Each number is 500 + 50 x the weight over its row's rms, rounded and kept within 0 to 999. Layers, rows and columns count from 0. Numbers have three digits each. The size before them is the row's rms in percent of the matrix's.

# q: layer 6 attention query, 128x128, rms 0.228, rows 0-127, columns 64-127
# k: layer 6 attention key, 64x128, rms 0.216, rows 0-63, columns 64-127
# v: layer 6 attention value, 64x128, rms 0.212, rows 0-2, columns 64-127
# o: layer 6 attention output (transposed), 128x128, rms 0.408, rows 0-2,64-65, columns 64-127
q0 080:505459532525480471491435489492517526486524511537503489422512457520550581456495463490484443459465435439484519549412435407487600501432540547553513436446563441462532598497541496561576534443507502
q64 101:534535398558420441433431461511555520500454435542447507443472541528534481469520523555425473449532516461496540563497562485481486476449485640476497421440481507492509545410592493558545527477467605
k0 118:532529369472437503531471477453475533526538487489434502439515533500551429485515541538468522523445463471482517435514551458447594429458438583512502464422493564508502527490529560547474460484485493
q1 078:477498558388534494553501493453517555436561507494511509486494521504496520556513459593516507400491547557581487443531565503488467491468509499501518518598463519484454539504586526493501395637491405
q65 088:512500487512496575546480557534541532539395475509452363511442486474507505456406537565519522480546504454560479457483478545541482449546652489523498458535513499507488469535542524446439435567505452
k1 113:480478609530501470515471592553526547508440545451521502511486519486483512492427434438489498531483479500478454485583446511467476693493500486530466577603593505557497449516453379511471490507506421
q2 067:437478458484513452498482496507460409521466412541510547431434469537424501493549527530414495526438494441485472517500480411503473537496434624521501554508565526552433548533555468524577473535480471
q66 083:557469499471428525461420502449597543543467460541484526519462580491421473488584549527551409501542495391484506471462480500474544491470504494540486465468526476523374568519517537563575458540513593
k2 104:496536412438489443537456506526469573547488476541465513546513557538546491486432564486494518565540547480419566497579496550498537413456458573539488411485505499490469453429497514431539489399501485
q3 075:471627477531466521532487490474497522510509402495448539442504543551614523529545522538489534501461500437507454531519549403549524464470553504444566546430559583558529563499487442521496518510460532
q67 087:460476503493509522526476441519563551529562440454489490453482458440461534515499498436403538488500539425473493506439562444496589500418488592426534538401533527389519532351476509611671394537546563
k3 106:595596429471519539433496543527508535591469509561507398478618488512409451592491546509422475437471427474497475476536494507509554505515481524485525495504544462509493486485503538509504488483503499
q4 092:643466465464490477426482412543504465528444625561575415424542545422519499508496495489431456465492523425489473493455419523480548514517558408442495432482497457462507488516502481512501532495549541
q68 095:497515360527562431467510482538429511558484451524511466554577438569512505418464510483424538525567563512496525458474549500502478480451400476527504516466497539522492486498523524526511521489372510
k4 084:514489469597517475533487492480567465499495442500578545451487525424510557374473454511571489490547518485509545505500615499418494570506401491413458528425456567541577419481466543628560519540450521
q5 077:474605515452482485492495600560558536568473449492528487522479424462485563540375484373426516448495555534531530482649562564455483570496490522522522539510417457463486375499487430481463592399442545
q69 082:528429531472439449426514537456497602520526474529560549477501443545556485525535533455540480550432511423438563535579545522450462546498496472532402585573542409417555474467498396435530577587490514
k5 101:483517647495529516440501543509441486498470515539549466600443462439439501536529510517543502468553528484509537465560493521517433562465607437450471468573462538485545413555377534485453449601547467
q6 080:477564506438424520536492510590522523443570467457539472507566537478468443514549433482584420478602578505557547526577456503451548480521419456537550466585535519570498517496487473525513490511526504
q70 091:509536449477508493443494402527527521417539461546471435433450443436481428560514463585431549600497415541462488491511511450546548489410502576476525496525459549545456477457523497490561505455543570
k6 099:486500501570449552436512501487494456494554448499535531565494516434521539521528503399480444499450457548504391410450589563519479443535452467624584496463425539544489524528524524540481515563535497
q7 091:498530372530408503541554526549436525538448498503546469464569536542414530467528584466498469563561584545484434518546483410416451492601488572539464518490576432547422511509403442486520518535458480
q71 089:550511469541395469537469523513492513528582483526538512492493469489439450511537591504433550556486508422473550516484600459576532541523488481465418527572434502434544499590467507505538449502562475
k7 099:543491455498435536449555472511548457492454593460409457546573562480486484486499486593517432513495549439560469422531553589505571502607374530535534494479432456471430456456564567501533473434514423
q8 101:460479476526551550550544532433402434456527472480456517446468558482484529352515470481463486577525400518482448443603505526514471618551342490556513503433503426559451479556462525436506515560431476
q72 104:558571581547454550534496456500478455548470539507593483548432527394419541503511518502566427434551477483393442504458542428426564529549500553498518512484565491455476504540413492504466531455519539
k8 086:452511567402451501467527536421508514482483525475408461487558476496511469572517544474418528534521491586550495441445483474485584558452522527564534541577435465482362569573531464523529489544515567
q9 090:523443517606472501457582501539490481572523462402518474472421524443538552574598533520473534426504568493475464508436407477588469486518533466444484517617498510480492470463573608513561462616457511
q73 084:543436586481547598533467501515510501503605424482544487537548448502492545520476485440453534462563570447550531533421449410564460539532474542502478569568452422454488457431383495454370488436526541
k9 104:540401606546539515451502483526498501357437478525539569621524414451474461539535471550440553469548477451508503596466462495432497447572458451513494496547494481523497473553468485555417593426442475
q10 086:488539514408388490526502485531586506488599474518508467484571564477526513563565472506536503452512497539478495548359441569450584532471508514555573482522460474530473476455495502577533368486529510
q74 082:579558462549442473497522533534580560492518439439487556426530525495548530501546619623414485536504539495447434523499474415523495446557520532530469443526480548508451555376476521563426538595418499
k10 096:478495439473487531573532522448531469546483458504504512515438596471497448453422524397478481553477538494418592509438496485510536446482499551485539536561465511545477504553533465469590517485558611
q11 096:528507500432501492496506491470530477540502476495509538445539530509581452499480560534500569513380519532581499444427535488470456511536501493381544422557425542538479500501504558445542502523424495
q75 081:442620553485497490458471488532529486456479534516450496512586514544609502430524508567577504480565419505519562507364517436506439484476474573472498467505509453444505611420492469511554480411445504
k11 099:593433416469460382522527459566503581544487492467469571506522591556503472471576546548531491530540505520545514501514565528416518436414475565546433413436481549472564469518557551510549419427547457
q12 107:507558500522445543489445463421369453444439518556521539497513572526476559536534411498516477479561500426516555492498547535468403465434503429487488555407543539578473535508558520575576565424520452
q76 101:540460467503440412582390441496475551424478524520488472533486499550560463485691514519469525518453441463542528492527514561529496610541509500441496578505471518545466508451469548471392495558474515
k12 104:453510450503458469583611546475580507516513466492437542503466525523561522465470539492523432534470499585456491517470481484476521376516485618580478457554597516490471454500538472486615486534530437
q13 097:447533648471424561516529461499490452453458523507581513567415510482552571411453510589628494431488558556468421536531451445487576597538532543541439535482512462455542466528463459552504504509561483
q77 097:509482480565517493520567513473515481529492463404500469419553536499495493471481560482467552424516551463504405568524526542479443532533460463484568566551538490472573477480560580481531535507492496
k13 109:484494597552575467482507555510537477452443564435626500411487455469521529460501435449549541512446567497453478591503525529470474561532608412492428521579487506429455548529420499460390476502517524
q14 104:524571565450389542497469606574517514504386452531497504525476519498514526531491537426545489410554501485431426525436448529584523567541550532533536539451575491430519511485452497516560533462516586
q78 097:549501507444513530537487561533494481452575504477468574490477498454553448588476461518424507481470530446495520538525502447483502465585489421488434580502499418479542518377504516483480480505543529
k14 097:468479533479515558438518551539448472532533454476495463517489497384476492539516460517403480522472541567502490482577504404508498402503474538503454517484526439461469613537545577651535533399395457
q15 098:471555596558541495552534458508479518470562539473459347430483494449479542504554440467517497471575478496477492565513524489518565510442529460614430430496423501455574506456539435542527504613450441
q79 096:523463456481462496513501426572435474514521479473456505448503515587572474470462482519534493558563516458556476509463454606544473421414544551528542497427469556526514544449453416498425482478503564
k15 094:447498431549437540403490595544427468565487617509571540461430553424531419510505467512523530506498440480419573559414529526496477515513458548473546560564396443511497487485524521576533493431571497
q16 118:631497472408446499413442453524476493465482576542516608563460585513440551525503515507432466521424555509470580571436531482535468536516560537430511474440411517495499471449435522563492526490505606
q80 102:541488572538436439521566436505432479393533509430488404421499488520435533526480619488450499465506552456501570535472436491474368514498447444470522493494469476461457464458419543553430548465607446
k16 122:485529403420388513491535483484495479524498459513420596506464525484526510509456602573526507451529501514481526542608457476460628459463454618532565494437504462501513501470520598461565434469481522
q17 127:430569463572532513481509502454486456507430495438464468478541558475358476511457520586472434471482447428535506506552508508559533432485522618384542467571444531489517379429536575438437486497522522
q81 126:490508383527598434464495447481494534475592509494479513423609497539492500463528453520485568566528405519510500516496533552525508561479481529508506465491442564519499422459562554489629510496504476
k17 102:525478500479412505470547440511455522593470502468313477571483541564477564602494499537477462508489486482496533463507478438496473529438477532547524535474491431525463490459495574533513462569526600
q18 109:620511390485544447533488577461538476544443486434547554512531534487528506533463495464520565469535451484475472552461603543507538554564508601517589592434563477471493519502479508510566472470494558
q82 103:399476559447482565494465415487510434476523509473509496503503473469530513547519487535411492512514570421563447517517516469501416544519474545539505504441609426488460616502485515570457519464535541
k18 088:471532614479533469514535453482503460537481514572504527475442581427496422500360447466436547531444443481511539601520625509466526616514519483420478541535475486523475477569484457497407518555430457
q19 111:502477570517416543551509465425475530534514396503500531494481637465589427450415497546487527469454504478506469513366429505496468450593499468489454537523491581525492456456494561536505529498559468
q83 114:513490565508479479446503423518488502516495616566437576483451512476541542572492432525525439496545534491464454568487529438470459473525535493602565538402563511453534495545462465546499552489597519
k19 097:523554543421409516525530481555436480564571516496468486553514479509489398484545464438554518553405429453522477460491534431502510485379547414524505450503494393553543522496457411454519623515586520
q20 108:525463382492464550457508493447484469457430497445461526546592443586482495574569541549450434422502448475488474549391473517540442490447548433391494434441437525576619478497530471600538494508490520
q84 108:483607532527535396453492491499521496510445476445486521470513541520510410569379436484482459515487525449443546507466541527573527516451468465558441484527504462511464547493463478454556482477409352
k20 102:504517402568554466501463513470514490555550440544528466555474500514493453565442515518554468428415456481528494533535425491513498513446494485467585519395450512403456516612518571547473530474507517
q21 112:456476510503442509428574652519517498612501518506516472444431519399511538449503489533484531491474493412472476517501625525480532520532533427444523434606511428541510409555458457355528572542453559
q85 089:477508454527537573563479565402492488587460479446446541457452567522470426426424477485503528523469451548532570400461427480467535480515552542432470586496501663476435516523529508537542439528493520
k21 092:507508525517527513491462517461388536434512448388559483486594475514498494439533443441540552485599527495546588443551501599560466552509519506548455547399426502416532503559494457484401515457487470
q22 131:489487388617525560423473542480517477511490489422529521453494523525421492467486491491426490526445431554417581444476513567544497485497406520485472515527453562495485527536466569449534501633524546
q86 113:580489422449543494465499400495481485500558471510393489510499494550550462508522566536439553454448552442421530549529520515530485572463503535504435451469526392506436453431509498478574541562498523
k22 087:512528489511448464524425539555547547471439483419516553537490426552466502518540489500461551560570478527524530511562564513543509524540380525485442515492526529537478484481608495498457569432417448
q23 094:587475462428583454424522507497480504558513481607521455469488523568448543456522547553513509512510473454498561483486552537438562500530408498471559411533464535572575479567563520561462449596421410
q87 103:475514458517512506540525480473535446385519530485581544495564395468529456505416542501486530472400497528538477504492488573429505353503527417582497502519462468620404473490545547465535526529544508
k23 100:508543506487432443577433539482485558584486498480511486496495672403498479622447524433430502570548476594506518478495461506519461438550396550432544494421552515499508554526491510429522477476512542
q24 120:514453489531552570495472639520503543421412521525453513462520528477452590586452570462519507511540580475549462450408475630440524514428519487517604367510482377497482433547495520425515510544564495
q88 099:470485485460498456499531509476480543522540464477441512566486635450530554393446555574496511475359390481582521499459529642454524492454391499529506526485487506528517532480499518455522510551528461
k24 097:434470459393604530501464362472554559479528419499515473450550529538505465437501507631485468406526551523439528533454422553505553503477487521459484606596525527505550475506491403552531490456505458
q25 126:573440468438512465446532608480488475538455535475483513397524503462443449573602539528495496438482487541478540457582507489455481505543604474522601553511462515448563433525479474475553514553525548
q89 093:408435425518606495489447357574549495437528433543456558482394474489496586467465443503467462520491497430595443421525424528380586516559492504455500562474534497483605449575464527538461426499519515
k25 094:431450555555558458481503540474580502515422561456519370533474466543513475542507525540540489436528529386529523380523455467590555467453443533481579443508579474572464462503439522525482510570478464
q26 117:526513435476543484550504468511558506505526419588473520565463481398543481464489478437408507621449434557527514507531534509477445543523517485473465469533457464528487507454594539353541494503462427
q90 100:454514401463571534556458422488484487456562467479495557479539567492504472524489383534570546499432500489483600544453622627528427477485509461470491522498536514514475515499495441472537495481405460
k26 094:476560531463597536483538522531516508465430490461548465568455444534425507430507416488422474463425468485573473447548466414532503482529496545451535432433452556579499493495447430614499459530553508
q27 107:579556542436484416471368488500532503460460643366535500478547554569530474607524493529476493499448485460537445420518508451488432446433509529474508484484553549477560545451499560406464457559571491
q91 124:470497426505483489488573460416436486393543543542487551537516458558464474471581478545435576531427414556451557432506502614493483533394471592429373484531503510559503555499528514430528460509555534
k27 104:499551499485414485572537479488506478539518510580477586508518514517499481575449560441438483512491406506473454586478486554462609501530530491535507501488472432398482471504535544527527400472457449
q28 103:553451553441474539380471490473488441547501498549521517486415545576607540491486561471508485478538447505482561515536600568452525432576541470586448518508382513477544514529516565463589419498411522
q92 096:481574493459461552447562468534448558544571542451446493495418498562559516542452493503511513448529560542474370511476576585507517555545530462473437469512517538478526461567410537509479515533557476
k28 099:466470390402437400576553576499508509539509503420526452517492547497522484547468507410467482409541566506436527458526527471522504498478430552522539460491597425467506563475478445555518431480541555
q29 095:576450528428517550550549445560500444469596491459471468484454426524336558448446513514481514426439485484484502414488525537530479425529476531498562404513438444408533523518494482535607488566444457
q93 097:498479582634427468594492506505534484440509458462509581515461530482531499516431478472618558618594475475521527511437500444579454478502478448510434495407537487458555463535510475571571531527482494
k29 100:574576509512408466390525479481505562493499602536412447483567538541589474602431522511494537515578447518435458445511545496534533399524487480573576572450483536493397444516494617558463446488528533
q30 107:503563583507508437539443490503642433515540512529439485474494476518473546498553458448611468572471533501439452456464495583446450578407564496539486439543585481461533508506477384473547430474485592
q94 095:523482541462471477467510532518503533437520403496508582485524521535448559396488586566467439460576450415545623595458531537476488587581437484512510502551450421534597569558458551485452520541444395
k30 099:394505462483436423549527462521514503532475532541585469553491510438517528476444402563531564521566451535546510401522523461520471479521538424473461524576509498491522450544527502547391560511531542
q31 124:492537445524619523543469424540476551487569510486490544574495592518493523483534478535476509548503456588475480449527534521519480467478426560457433467597473535533574441494585499427486476580484484
q95 091:605537441468500471510429482404469533474484453462512458555470525515510578494555602504573498504578442449495537533512478525528529542416509430521472493492452570542465481509500508537534517408535581
k31 089:425549555481516464510561527532429471485481562524527461467525482460434439484521574538473437466492491508473410561520497411423538457445478458639506469508532500440469378530506388437548472577509508
q32 078:464486446469599481520536547427430489609388541538453458447469495495342411433516501468463466462512444499449548478492468469543477510487562508444483481434579503535493519494531491448571557532443565
q96 086:518480551495507518527625483546515458559438518518500464551516504493442539550394551468464459447524482525444542565546467516507527558523581383539565580521601457496533448530456467566522454467484407
k32 149:526523418478384441496471475429496509567514512549369528453516566519510467527436599533495458488477523483521507475507544449425593438426428586495516462401536538518512554519527547614557460392563529
q33 066:505446557515484533531531462534502549503538545452477465471497560493491476413558540534585454548556476522466520455488461474452654502459486442440454508431519496493434472514563544525489491465497558
q97 081:439579470549469495585463393508522472535498421560593487583512564563472547511480566571508503497448518556483467515475557535562614532501631492486503474423508481471458555445423536532582468470490420
k33 106:499541498465572418480494417451569523500498494521440533521408569438469507551458530468475422505592503464469474504437567495575395440577428532491512505574547573535559451485505491501497524620491540
q34 073:516457474452613427476510547554489477496511493512572521490498545474473562457523553488416389493467483452477537591454489526565457558452474495544542506548398534483465438606629441538498474567502532
q98 089:510461440468575546460405517485525481410492451487461446540462350518476509454578538435488547498481617509510433417557473523458488510458478460481512413507525458450425518574519543475495567470523639
k34 097:524626407451551513498507469553490502481533418486505574489363561447380454443466496524499439504466425524562504508546515541484527409589441508526483531551379479548407558491434511543481486569451521
q35 094:480384558497449516491464502478527533470485486518429516520559543537520562492489495468579469467542452432496546489417509616427484431483546505468473352524581366464548516502492519502560552560539517
q99 092:504499434575466557529508476535421552377528422552483612425442501503576462424561543582501447472542557518493584491587579508466455497437517658419530424456500462466485521509537530468505510495438481
k35 108:475503469460457543511440563481524567517489440508511545408487572493506566444545502543409586551424458506484469420504472505451506422510413541492511583489480523516521511544498619574506448517428477
q36 072:549397571424519616465567578490538507521519525555520476486547534464392405500524450542482507520549514459549442507473465471538411504523534501541457533534486480447506447511516502418499482502453678
q100 080:493503557526595609518501429543478512457482521413545562485491567448501497549539485570544551522505467563499387519488513475544491514491462454439462537484461436513603478468463474519506485469461564
k36 096:556380551549563462448579511512523454444443497491584492466505445448514454548580463476578478446546634507459440412480431383582451528572521456541561545527466440486500543557466376510441515415503509
q37 082:496528446527491502489437556534525529499500468473493524534455538476523482537573500529426515496499408593585531508556487503496599457361479457470496468558567479593515563564570563431424545536486422
q101 093:409468417472501458475523531444463515490473483537506563493506462525462487488502389486404547472505474469460477501405480554583484602549508511436536526572499558486460443453487488586448460478507474
k37 098:512487503443571470507536517500568493569449542489495557612505429408431568498429499442486526438414569558531453610525521528468428460521589502482474609474423477472517453423464427511439506528500504
q38 078:490474467598489536483484464486474467477497545501478510487424450508479532496649423438609495630441522477515531529467529515567483460509461450528475544460522516406531589516556553521401523530509459
q102 086:499449573579544492538467541477530462433537591465512511499522501474499487486445498380521445445545473558555498414417495465567548532477489388512551499518520510490594465520519485516425470503440429
k38 105:517527559492483489612571592472504442501434410488504428513506480531583527456560437399566435454557478521490520481452450524648366567481476454497426488497490519482488503473519496488489546492513435
q39 096:523459486481512485478392417546529520507484433538474561476526536501535444550484522513515629480532522561552419409581517451643528448495404593606513524455427529502550489440543510481489547437572559
q103 097:534529504588500498536405443493497563486509515452470494419556457518447463506507561600583541450531440465541496486428425472422522516519585453473543449497486424503606441548459424528490465485527455
k39 101:467562553476427585475574471561558500505534517503384416487453491552504510521485587540450460529448495531499504546547440536518550462546442581561449444540448634517549471497499395481407444551503535
q40 091:424504480559439489440472600552546515436499519391478574495505569560560517485518443499437489490543515495463487580521505468529503525514467471548498389460443533425485505481598588458636543511515589
q104 093:494516496435415519545441427493474488529533526476529488464476479509518484548491437495514542527550450562495473621473508503470651464548544545487556485492465546533564494467456510506468408439521528
k40 102:436516500548414525501540436532423491505540522533518561442513567570538407466475483551518426414455478521455516487503521579493464480524463482608536557406571500525573623483487503508582462485501534
q41 094:506482481513469447408612503550494571451526461478601570376558478565517548512444472522471449533528506453433461574507511472506502534548458546521576565456577496500537498456420508476543480548543540
q105 092:508521537494531539578421562505497511530477584517583529497466350430473525574553398472513411405575578596486461485501488435539598464489514418576521441466468533496582472564512519536448572487476456
k41 088:537513409552545548555515542546493481380432444553496464499494505548539485592468629457407490498472543505531529461588559461454433484539452456475595450454463508423561553470533471440565555543537522
q42 102:415418571471440476501547564510528478538506416520524429453483466431453510610446426479535527464578524552543439522490540442469453574544511519454614395497485528472566584426533563496437575486548479
q106 108:455479608463516459580543544559452485465475597467444369457536486432427549594467526478502477491529526515533482503475490454515477554565545396492501443506452536503531633434457423570487591536460536
k42 094:458438523557591561459555586635525468557512491380488482505503447455429541548435507466461610449515516483393473484435487510530512598553505509496486520469492525533569454490591408454511577581456547
q43 107:549532441485487522469579458470534491481567434510433530459454533508511506470498532529500475571430404432576507479637474525547564427528481469411499555501503494449548542586500434389442456545456490
q107 096:507501494460389537589534469457433536496408532483437489514545433529504514525484511513399539560492392516500605521528477519497489513445485593502482531473470512523488515471486448456463497463517512
k43 100:502480574502543507424499458468494493529519628488632520412547470449576484455481497441497616539570571547453472544466509451434456529511512417528528538472422526522580541556487432456577437510495414
q44 131:476563636453454485576484538456457636445522569523596517467490524520566486560525446459485438419572560501484582591437481458549509490473520510469504477488533519456451546470447501580440504434502466
q108 104:463419587485457535516422472474588444513538428511476562598401561507572471588398544452592470468535553542537445471496553492529459462560512431538532564551602422537534516469513459552521542518492493
k44 096:493491540451491530460525447499461470484477585575590451581590522476403502498467489471520503438412464568472484499555551504583449500476454401452536576536480594492459491516508412484499525557520445
q45 072:492447489448527509530498548453452512370555588422630470449535483605516452553484440547440588566513484523452518450545601494430447559472538390568529493536464509492542483493466498484486481497470465
q109 074:491470603529523546482512502480531512470544563425552529521438403457489520447532474528597450485496484509501526386445510528518543569509465441560576494514400494412534498542494470468468470581455489
k45 110:534499584528556515542478555494517546411477503474633537481464488431530510475494396471509551418483549458492459471401553513534466550546561326484496513509539580463560511505525449481426512505530445
q46 098:430440438536456491510543531495491505494518491479620482491456560613551473460473490447503486512562581478490432436551446439495527543534437466414505516508449549559597523518493513603517440440548432
q110 091:425405561544563529532468451446584469515492431458610483491583565527485527499443555495469445507579527507526442426442551433424480472526542506511550560462509444525476466463466472503603498483397484
k46 105:506490422482366543483534514441603479627543426457531466484605560419387488528475580546430505508517500468519548509480503475546603455490418483536469373406475548498469567476493577581557517514491496
q47 102:523476523564500471496527524532547474440518603470506481528456509482436545586466455486446542456576519453440464487473436459426527563451510506535520569610557491565472480402481490471478527438491583
q111 110:574522560471542474451480497616452336497484592456564497499498561523493470519519585455417525528511543527449515448433532494459479521522476513537552421514546506400448541455457419533558529510550467
k47 102:505462527544567522574459479515522433498526523488580534498529459441472530489574509551495500477567523595560540503519465491625489565533542549535475498492395494505489440464514494436385469513455502
q48 102:396477493547497544462390565422512542496494434490506452526516501538464499421489500528452564491495398514506593424550549462480555555483516484461476575465570567546412578433583456478497540451467524
q112 104:477470414493529463455565533506548543579592592446414486441483489502486458470496441547467490462480469397443509495576524563568556437482495478452573473523477492425466429518502477471432524535536535
k48 092:510497514518437510454409526511590575407548471528491465584450469409463497487460495532495526586538488540534564636473501532424473565528421446444531432484532427543513560532452458449509484511468547
q49 102:405567577494507524489603513487465424470507407545555544571513492447548418519427495583592458492548517438519513490484407448461534509524531484612445534506609503510505474418426589534585448453498455
q113 104:549513607572448575511422502456548486531443575540551434516527493480482518480520456513507462507551494516568467445470488469461521457489484513589474543521465457503491540599477527438559531509582480
k49 100:483483536556481464494466507486517481423511519503626465526455501501462501517498458521466500454535498459543534474388485459469431644544615558494583578552577478440520477488480460469428500558498371
q50 107:460523526530502471495392533532418504464446590454556385456490576504565522489530445527516450522523491510555549614475519485548466548483639511469521563509536440532403490489533513545444457479540438
q114 094:511419577517505490494502448555570477584490553610500442528599503452552565526490522425480445479411564506448420600530511470447532571519559536539566486543534534466517541428560544528449519480540564
k50 083:431458501541557534468434482418514595564429473472496546453431534482530525512526406478495574527484549440481552581525487538533381517486527451505523553512575498504464486417453536567583517494527628
q51 133:399405610479538415555509427546475475549590502501523405464421474483561499556539475469539504509592474441635420552488485450475501492548538499535516513485535454526560527453474444435472540463544432
q115 104:605464517494482520472516469504399505492513476428423506471479548520504472538587446531471534512530520508466502489504503700525433543479514486496454488470515573483452448404518416551487560559501561
k51 100:552560458485471530388593476513460439499548499496432488497519457475505442524494513446535593538566580502525524496523425548488555455507415479500565511400565493436501406447484501558526403476522416
q52 101:507516574558480399419524559484498515519451499438529511578478456595464475531450580474453415606611543553514518568555535439516501487428477476528548498449542536380475498481463486552497561511629520
q116 099:441450437504526457461510481562564565451564427512417495498532501550494473493594485529530560560390484504460416451493391478447413392460447529487569503569484488520492463497488526524450504509511506
k52 091:514495449547566477536512504492453625534441545508448526480526535499544509549610529584521495504564520366498542548546559437493568473353478565501511420577514555502487533585383410510440524553559432
q53 116:510480535462517550540497349471531569541469435569535489479445599456449524471415515479493449534416397507552458364429504569497465495592495535595452521546444495517509432484536570441610499509546467
q117 093:521524472402413441504521525436450554509482555490515492544512474484447532536526408401523546445509592659421496495473482420376420452504550551578576445464483444540525560547436545546516498519576488
k53 105:541474573521503528517558569439520445428561457465465552484516450461597503566475453592438498506516445428501444455467553519496444514506543508376483473558466551493462436480533466508495541543431487
q54 103:433564447493509529530541559461505554538556580462433584589437509522517567612500448489508507566507502471453460403506470514615501419519407530520434563489458529515443563468539399477493497543501480
q118 093:468470434497568378471467464562555478503515505435420464505463548496518538426550445562387564638528529491461471526480500525672478514495503549500520458482514469518478588499524560513497533522483393
k54 094:487529450538496482468556455535388481540503617459552513444504509606383513524522521485466387449516485509462544450496454527480620563457497455432441532520573527423467514545560521471473611489493513
q55 111:539552438462502503470499455514454568562575462560502527502456540535457455469534525577442519483497522490433535472427568493496495502368517573428451520395448578481461536507517407450503516473525542
q119 094:520451487480580557535532486531514450451525510525484512488488421483393497434521551526493577515424581463490531399466498581580495465596522541541510528553411544465512467384466427518575531574510511
k55 097:496511418528482463431471474413496420512474547470512521569491568423422526465501525441485523396502604628638422506561526458555488470491484501539533481529608533627479481475462509503573515501466477
q56 137:442481630516525533526474427458457483446541600515565499453473523489573538468491463469612494444507534532508498594505402467397549491521505540567514569433534457465555615577428442605452485411508474
q120 115:540560447527531519532540449542485525436493421550486575530537518520509398521530585489506416507408392540473547506507550567544498501421540461439445571475387535491436461486547541396557528587469448
k56 096:530582561509450425510573618508526424509536519516478505516493554523441482468520514467495563496507450456554424418518545450486447572507470408548468620584477524511457580472442483401519454472484585
q57 124:528487529518592436457545561417457471516487486541593462501532560457434534515559523537522453553484558438527515547465512540508482526497573482514562511613388538521443496549501424474521556405524504
q121 090:503507458565433588490556560514493502552413469466448518506458467417497547484437511470522444429506537570556517487510496479469551477503585490551484494495577387577508510496438491505468533515600504
k57 102:542560424387463525570445512493500495482486584437542504500477494568464479504453460498508372583561596416501466456530559451400536570688471558506506522505490515583544534499480535504503451466460431
q58 102:509471535557535575521469521432433543480503527431525474521515542534502465557552456531477477471582518442514494536533599545429513452495518481530487382538529512454478447532557521461550412461546538
q122 096:542557520446524462505593440494593581552483473498510557447504571478451511629422589603495562477492560516511625436487447500514521512461548364491552501444501440530559497478512460480472431458500566
k58 093:543479527526462417509415589599469519501485479505447525528542519467537456461471581536476535573465472519565402468371510451448557563580443516531418446506505462459517465425481397559497526507529522
q59 098:540493505486556460489479497459508577467498516555463459520473478564405530448469546470491477487543503550471500476568561543552466537488547525463462484542416474497540555565482403459490381449499421
q123 103:515433506424606408445466531492567489494542481489526474421512508481491524602491482471526530553493471528535573480498539572566577479410501619450519534466476483490446507544525607499433460531546504
k59 099:472580504496623505514544514430542520409474531458571530467514540421559521506513491458470454521459443492480506528515496610595541452505522525445494483474502471515565591519536547425481539509414470
q60 111:529511486499548464497569511477501524426513466495562486475472480502561479484459489520521532548374341539607568479433521567480426453529512410511478523456552586592468457424510563438538473578429468
q124 117:545534509361530443492524454513507477443520522425489547496565563524458502540498491525500576505427408487488552468576461553481503592421410528491470497517360533495505453537532467485522364515569433
k60 101:477443524524474467561493498544453379478509452484472570466533452455548479559526490544464598467483505425601512503574481570554463463522494553525505423555460436492553552446538465541546515583512396
q61 107:538505491470487440466503589545508580449528456468421517469471489538515438574471519456411565476458462437493530434439547547563534475379527476515494464514541540595462528499497567462356614477521479
q125 105:539482424519408552496484496525534524494541501452569481433508444578435525447394542390589582484493558515465493520552511493417565468562521404555466485537512432484456485498466626580551505517532462
k61 101:639462478521533559558426442458487493512541528586402557565514556465566531512507633490487425467533518524438568446570436484480471495500481469528480566530430516479427537550497475559547495532478432
q62 132:493534679507489548524448524522474538474468522459488448460428502456475550516478497501496513470534572528427441515494465425363434534470481486533536432496519494502470535467413547560517539464481494
q126 108:546543487425513487559470508464454522515534430572550527482546503539515535412512440496565510607487516546472574471555427389490487376561476499497453459482465512427440443574479533475511569487425473
k62 089:513534547452463478535473486492415530500452545490436470501450541626533471504471550580489521549576519537513503433520511466433529498454578561576520395443476463559454508599591494495518451465543555
q63 118:448473536429516540454459480564408579527577483516427488421482516502455456383508473460605617548443491461475514540440560563425430510535509509449497644456442588466429454595549476523408518526465530
q127 094:492430460501425539546465450517491431511410534451560439481427547387455492533549384506435516484487486518520540509475538512538507536513583643494445481536561489477489631564545548505533508457427441
k63 092:470466557510553521473548425468435616505556544540532411415531478369440518547481510507476524475568507478471478506470555583503489610431547550566475486553496484467463547531507495444473483389478563
v0 099:497522491576476468507447485516507508470495552563488411402443494540477413573525483426470452518458523448479494588477535471481492581427465481483469539402436568470495502581529502525538419474456524
o0 088:476484482503601509532439484517496444519472404597413532536497569403534550456601502480474486535517458494550578557475517539496480605512459465470515431487481439466470552452428538406558506552502526
o64 109:507468505404452514502557477537447491445473561395555540539575447521519529514408516575445557469460545491385475517471531549468438494588493535525504522552581515475441465504460463533484553654457478
v1 100:558456487539563457404439532441494511512520515425398457481524532496605406517466491478484521533511488493492558395405567442544497436496419506476459457532397514494485471522483540537497530474457485
o1 094:515454474548487532461491392533434489513550593495534527480519435575494476525554512534462489589497510537570575545523491421427522485541543493492517481537498488403440483601482498466530465469458570
o65 107:506583567489469511451511471462579518489477414527551501535452554468466500502574449474478506491540487461432434431452377591509477500493474410475529553554512478493581549543445462463459588438496456
v2 101:487554494484488529513479531552501535497501453547580504528550547462461549438567423529431520506464473553584450379600499508462503471519448533502519413515515451363552485538452521453529450531524464
o2 103:454565528526450411538522410544561480506560492486494547464525424594513489473441497474554527415439483572389510541549491575512474551481513511541469595512485594590430452524468638558454508482568505